config.toml
norm = "layernorm"
norm_place = "pre"
beta2 = 0.95
warmup_steps = 217
train_tokens = 318200000
Each number is 128 + 32 x the weight over its row's rms, rounded and kept within 0 to 255. Layers, rows and columns count from 0. Numbers have three digits each. The size before them is the row's rms in percent of the matrix's.

# layer 5 MLP up, 768x192, rms 0.0863, rows 671-767, columns 96-127
115:124135123115161141072131071047127101085163118132144132145131143180116212172171108190102053165108
090:099151144116179090207202071132119126070124140082137044088157152140181103143076116147131108121113
073:134135123126147089131106134102109166105145160106151144063132168099119178148086170126132047147136
069:104110083125066206102194128101102132161080168123165100121162141161136163087173143119163102181129
096:133165178139035149154119159099121152140149125108147099140129081130112134119166133123114113153094
086:116145052176094182056137171122092137121159189135083133145131121145131093128105118089141131075131
119:123148080174117113110141090123132111124136110164183105154160121099123182138125126086094122102116
074:139154116147115126147161156083135106093100115100115130142170114122089135144171101094154107038149
094:140157202124108118149136103115150115091151137145123121101082122133152151129089168144177117119087
079:159109134196149157095112109109115147126096069142112114113167178126117168145112103154112132132131
103:147139141201186172117132165075142159110164145082101116126139158135138130089141142189127162176210
117:126064166114133112135056117069124132111143086116173159149158112101119131203160157153134150089175
114:150117152165137123143180137126098110137106151142121110142080127143104081171077103116162117110133
117:125089169193120149138172133090114151118163141082111091159080112148126191131151091149124111140126
080:069162042137106172143134152144127128139109159146077118135137175117102147088166095074100104130089
109:129074158161114157056127075136174139146123157122103135143087072078127147170161160135061116163133
109:073156114187104144131152134087094085104148073149084143209133102108162202144147122136116080098069
120:077108130160139115103160102131168126145139127101116145096084154137138150133137067113083043048073
116:113158119108068125107139173165147146080100152074116138154133096041093087117166113119149116077111
094:158101123129131110154179127162138184098217133091099144114081115133173151130081136122062104102114
117:112082125201147149060156132091093195132160179092104154136146085130088189123138124100124115138152
101:128138109158168136136056134149190188111116107128076081166163143147112137110137140161087117183122
101:132106139146146145206133131108129192093142132125113123135097119127152127119130185181155131173202
119:123077088146120119122185051099107165138086100164170131191123077077127116125128177129034064135108
099:144113068203147128139183168085108120106154114135129112099113109092080124096168149147111087114174
112:091072141140083134126117126091116154131208193124138081153084065126135140167151126122103060126151
109:116098069191146088109214152116123130139118130142151026108154121116126143087107147135089134129143
110:163130140149119131071187163127149118087122111093117113138079088061133108149105161095048148171174
065:070169056119098102100159072125132133097139145022155174162088172118128096124135132129151182142162
109:145134074100091154148096137155191114085075171094135118103125155176103156096121163115149113137105
101:108081148119087160170149139108060184126133168103157147138098106158091149099075168104058065127122
076:099155145041141139086071076115125138141141084115153125066132117147092157167081110113151151129107
102:119077135137118151120130191110203153150112162117118090178080119095142112189111209164132156159168
081:137120147175136138057159075170075170141161056142172087121153114148146163147122091134167170150162
103:102109107099061089191109131107088161137151133131152155133049113154134110093081149166177126107130
124:154132183178150118121083108123197114078164160106057082174103069166087126188157096203151139119141
101:136139090094168083109097127139120164115148111098131173204115069107092117135133115137122108144180
108:133143156124160124134082103068161141062176071161139171077192172127085155129068075133096094076157
101:109142153156138129128160117097124141147177109149154163174156136081067148132136166170179127160170
107:087168108169113094143147125141072127117101142065169085143084186119110114148082155163159142107098
109:148129140196097051096134128075118159089102146135107092150088075121081181135158145168134070121141
125:131132121155112151101125139067127111136129164114101105098079128179168195178112122109175057108130
115:113093157154209059127069163145094144118123076097113079191129126159084157157147158190145067119158
115:121099146136169109099057167081158123072157143104150137106099175143155161109177101092107148133095
069:166186158114084110175123149108194107017123177086072149120077125110099112089165133140123137157122
122:117135119164132143138074153129153131079111107133143057085088100173161148198165108160143064072109
122:075103136128122145152146136089115166162185163108126122142051106088118118111103165144100147168152
103:178133137210155081119111092116134146118136126111159106126114136127117117128166143149129151122194
102:119105173137144108091184168073153133149134091113115130137116088171110161109124154100137104071123
094:108105141130151121174177079083096160127072177106145112067117136155137185086139174126134099110159
105:166159119149141129150100131100145134120086172110083092113100159127027132074102131162132118167146
113:092095105142089100120131104106148098141157157157082119159071171147133161135142180132131068133144
109:177067139184150125104190132084123112078041134123137091169108112106174112184161091118143095156113
107:153136126182120062089167123102200183146129085126147100125095097108163116121131176152150075167122
112:157101098108124155143192176186135185123155130144124116189105095104155139149118142107093131148156
076:113138148145197074160126135138137155140147111117126180136136056093124162145076155079084173098050
099:115089158105119152146158101151183129128152101106136094159147110110173123190119196142128093211114
089:073151117108107118067129105168129093084188121142133104118117078116137142183130161181079152164112
103:099131053116203146095139122140096134118119163151071127096164150233103205147085091162115131169117
067:141115115150104125161255133129140120108174101161093100125149100191116115131170168182129057133233
109:159130103133119098106090167132201118070040132149119089144121074110122125165142154131132114162145
083:131112152119142115110152062131146124112066118083143129099139170124084132139142143114169149124199
098:136104069140156090138102094154078143148142094115102137152125162146068178076062152162068118156122
113:098093102147177168106153151087160155106165134073111038152116126179154121146165140139074098168112
072:103155088077147168126101133110164144156130146088069150169127133172131140138181174168084159192122
120:137121137147098137101115153111121181123110129110110081110109126137141155135107177240141171156182
119:158137121198114146139111136095072141093154121181126092125111128166067141088118144157152125065176
087:122149108119111086119122125153116105073193133130105104159107145179135132114142133121143157028134
085:165145130124131094180120112146141195074225160083102159148141123095076128120130105123092145062116
100:126106154178191117126127134082113179083056148127102113133096124179120198056096104158079139136149
071:197116131128196218115134159075181153122125105078063194188113120174111157166142108097143137121150
118:089104149147073112155176085094157154108170147130165157136109145083098167135117165167084123125187
093:181136100212161131127102180125104151075095165134053075155154094114128123148145095140100127142103
125:099110179169164152161152082112164134101135109127075146135116100152150119094108138142139144073108
077:172149120128097097093136125152140234083096106139150163130075171118151091137098133188171108107152
082:191059177176121146169127138150136146126126109108121112102101078114151062105081164163114174103178
105:132155179092120186110150092149173148166087161116148154103068178136103127090115134163107111104116
106:127099159116123099123164083091133111148096235122198091085098132087112113112078143108128123145132
118:155149149143092140142179163134137140105172161151130099063129082123108119124103134211145112216128
090:111125117180101061138171150126131142121172143141098050152099143154110170168098157158174111132109
098:117150127192141071132161088146132169108138131036115153071137141116100175177145150134136162083115
094:118117154140157134176168157112148181114138092123149150146061054142154166141144066144097093116124
101:133126131128121087056126128118097164070121104132096082160103154078108202213169165154065163126152
079:082154174124108153149141133146139110116097143073141064100105092091155151183102101116130171136137
074:091173142129217014127139101143162072136144119041158115140138081114135129170100092117058158058109
076:072103130127112158210162100124147062137130131134157097215157137135168093167165145143110166171155
078:125115123147105032117161174148163154108149130086163104109124126073168119179101153163121101111094
077:133108111143149126144081120125117076158150106090129146166107141133079195118130108109089178132116
116:116111150139143182184127154074146182131123116111148116121138113073087185139081156187128162166147
080:170167133107182114113101171138159101137185126089066146136100116156083126165146093149111168148130
084:082121071135172106087071157116126173151173086148156094147108111156091148153088125128119101129108
126:146136115119118156141136125157153160096123101135096134144124141147107182148184043092121095097128
083:127147122144104075109109118167099167054146127154097103085124142140114165142113100119181186064131
109:085132096146129110148156150167174128124108052133133112098158110115108138134107109155133134092138
076:130087111123131137099115147124143139153127121161153139157148025125081162103137091133074153153087
121:126107145123119112107126156134146166089114118149073129130026077149114108122076182169080137151157
089:114116038119077145144161124093111157104172140111169100102132155175101136117122098075161052074137
# layer 5 MLP down (transposed), 768x192, rms 0.0788, rows 671-767, columns 96-127
107:149125097133113091149140140101156133108117179110097129136115076155098162098091069179119091131115
086:127145158080123117079173093146140047122114072162168130207120125171146137090167082117113137095140
086:101069101148058169127111170149112152123101090214110093069104193142114134087097102152128098075133
088:158135156143055156132112128072074170115144170182123108115101203117125143117160131087174147107109
091:118101147174182111112147106130133136143139153073080153146149113110108113132129192129203117076168
089:167118146127124211164119126087173084134123060141132174141115141099108148131166090123145069095129
121:097139132072108169124133122184112150192124127119129151186113109130098145072118050105073117106149
081:145141114107115108070116122167100142070134136166127133114124179089112115131115161106102117154084
093:107145170124118149140134149117104117159115102115183104134105144115127110177159125114123142101151
084:139153121113119113121102139119142140126110141109158098099117081159111163114176075089169116205124
104:139190090086106111202130085109103155092108130166133093087129105135101149108157108159123128092082
109:129107177138126117141146190163098139138082137144101186149123151145151138124214148139131106141123
107:114111137133038098113191131075128138078197157118165183129121171122106106169183153104127097117119
115:073154098085113109090145114126129089137089073147134061200124114140126065139195077130105179141132
085:136177132130144124156136083121132043121142155167143155139083129143112136100177111151068110134149
108:133146105115100089127184177093134166147173126110117126170144156118129161093141159104082183086172
107:109128070037120117137125127187172115169053105148136130082127167120136105109095125087163143130186
116:124168161144135153123108125097152106082117135083170184138177082146107137124114151063115124169145
110:149172128186126158145127136092160162135070157140154109189128133081153131108135190105188119077150
087:192131160106110182188117173095104106072172155134093169134127132119170171094134149087091145080155
115:149150098159157156147110192129100137076109073129146129169115152093078151126180143121121100120151
098:126099145129114105099147168139123142107087130126157093140132116152104169180110137126121169157159
095:170099122109099117129139155159097088137058187084128123144129154121120124143147123107133148114030
117:095110163137158113159112129108087138113132170136093177123084092164089137162140100121182168106123
106:161145125141137094146171108167070150133099089140139121121102152163154087171168098100161162139133
107:092154128158139131140100133097128114139152109144175159106126141111169125103037067107148134126173
110:187072105073106172102110166118182080148160127176106129103119079073141113169129148105151102133090
109:106161073138110065149136180089095153135114135116125074088122180118096127131071123078094113132153
091:153146192156124144164151171156111148154174151144164104097140112123176168094148128122144116165135
105:087105092112135116151131119086117165140150141129134162200120137152142157137055141095163107117115
104:129177137118175137177113054173158127143148053117066133128160069101076141136167142197176141161098
081:166134122129139120097117152110195112172189168154121118141133104119132163078180096135118130147171
105:146139125194130075107128130088133085095140117161139175107128187040175105089146114095120103107122
087:149113134100143133199104123146090087125152176120132162132123113117138111143159076114110146158141
096:164109130095108091130128151153122122181073116175155101150118109097128159115211120162135114119076
152:131106175134177137165135109162151086111106125172178127114127187217127166134128054119134121114153
099:117133142173058124125112161146103077140120119061123126163180214112122077155147168130128118140149
118:103074115098156116098145137209095127157104086114131134132169121194136155157222078158115102112137
095:110168181118148061156128108165154109156103110121129121137127121177126150087094050151154111117096
103:177101131148046116194148173148084135138119095131162153163134119151120151179102162136129059108119
102:080125102108127161133099097099127131129143129112115164133164138104117074150115150080149096116130
125:122153160114149108161127177163107118132121165136187148122167111048152090137121156107125129114140
124:099139155087133129133106042063116152118107152095118128115114151123132080168113141119165125116128
104:080135147141127160128119159111164125088154127079167116108098117175137112065075152176141167116139
085:133115159154155152118115146103163092166145139116102163114141141107166141120152122114143144130136
116:160172170127153151108181156104142104147067166093145083147158126086135111143150195130157154170081
111:102098148106223141113108146166159143129103166154126132091088118108140142120125076122147090187119
092:047121098108078144186131131108121138149088106142092131096140155155107137175084126131124103139080
093:123113103140093071186064120158138124117104147147097182146171116109154109137160104168070126102141
096:099138146158139161185114141145132144160184125139133160096128126160135172092170120127096101103103
101:081157153110139146117130000048126132135122100146165112067136101155135123168121127106125147109123
097:104148138178161173079085097110164096134118156135110163138102133122113165137198112140142115128078
111:093142107092169147110126107154122160165160043144125134124189146154091201134209174178101130090119
114:160112131182101156208135103085122113153165113159093140126162088085067180193187145130130163146120
113:119143148155118127105089082077128091100180112125096146113136084144113113123084152121125056146141
088:117104134139089122151083166177088159088139135171133107150109191100167144064055125144117187114063
094:141176123165123139190115152087167088117173126180123153124116125157211179098102126153129164132136
085:108135092097095125137102061123093104118106070173150149166110124100101195158123107113181097126179
097:109076173175119104159177158110148212149116108158166135132159100147150099160181102096098136097097
091:128111146140087183158161079154067124101142143181074130107135157104153144059126119124161149115110
117:133095100093083138133134129201169101109171145130080141132137122121104171106117109122129129117083
089:167104133089115112134117139151143126138126187149129138085116097141181097132066070073100115046098
091:107178099103074114120087142129145132132062121168110127086136118164104161150130166046144115093132
114:157124156110127083125169090155102127159129110100134141072115084119119117143119120131188089069072
078:062089099114097173130126110162044126136182141169102146151153179167139113099137067131142178145100
118:113165089064150146067162138153127127135176140155118157100130114141106143123098144144153097096100
122:094095135143111157179123079135095112177182192128113156125136129111195115146084165128174175114129
083:099146158074166080086158174132124120187104194149142141136118173160150185132134078116135093150113
080:113099134099083090114091169142138139128101121162116166084113145128119128129135172144145155095130
097:137178091109100149137145114139141083142122092161094136161125132136106113110145210116110122158128
081:128169104126094112160165142164121133122126100197117149144166187136121135073153093162135095123103
112:155169100082077098086125124079109163168171077118106124142146118170116137082086177143127116153114
094:108135192094103176074147136159178120103126190119122132145110118124095168145092098099122135093121
122:090149132101094154095108079098115187110097117153156114115164158109232119164175073099099135081158
082:080124126159039160129113110103106118126094112159098135075139203095114096101176149093180196125114
078:102115169170118109102052122161093117084098124179107093102146145146142094155115144133138124093119
099:077176113108110120114143124167105101132074090134114169111132130159185133115130089074125111074186
107:094107109208155094112155150190119152140151117122069146149121124150091169130139076124147184118108
099:112178171169142102124117129118081108050120097125113145113122145205153182068154121111171100121170
091:104126158072100110150109167118187116137083088080194174183134202075161117136083118121133104130140
098:084142124127101110164093114130165089191173094175094098217137106129138147121119101129095057172118
089:129125078105095162111139101136098122098111105074118135141179191074113148131115182134115172099121
098:142194115121167165112138124131114123101088155120123155091104135173123170146121066065154055126130
082:097121139143127158137112142105099127104065138144155136127125206113188141174143154103170144138086
084:106123122119102178141083129174089163079107137185138113123087132070190099142100098133162159134095
078:156132156107122126137169088065099140138131145178049112139166197084147123069022094136129120141047
082:055098144168062120149107153088121180137226171199053139169118166128189169135109137124137058123134
080:098143125183125176137120104118073138098123092206085086118109150122114105093080196105173154131111
115:134140095087150136140186108156147162171110056122160160168147149122163139139091138172179171085131
081:109137149144107102081114106148099100113140166125106145164120153077181092117104113066108096090128
084:104157151179143146167160159100074079133154086150152182120136114118118130128137104167130109133160
123:094117144136128142138151139139108057155119119107093201144139071146146134167116129126104125163075
084:083127157144126126101113167096155145125148104146135106164121138099131123153143161120142124149113
100:129105111101126130163132159143072121138136156147144092120142166073119153143091156095146167101099
083:113141140092056128094120137082122201114150104185078108215068086095079124121114155138131104119122
117:156170151156102161107118106138189142145134154157126089117150124101175142088094159160141137112158
093:135110136177104123148106161131147087143144165138121105132185120119109124110113157122140133131174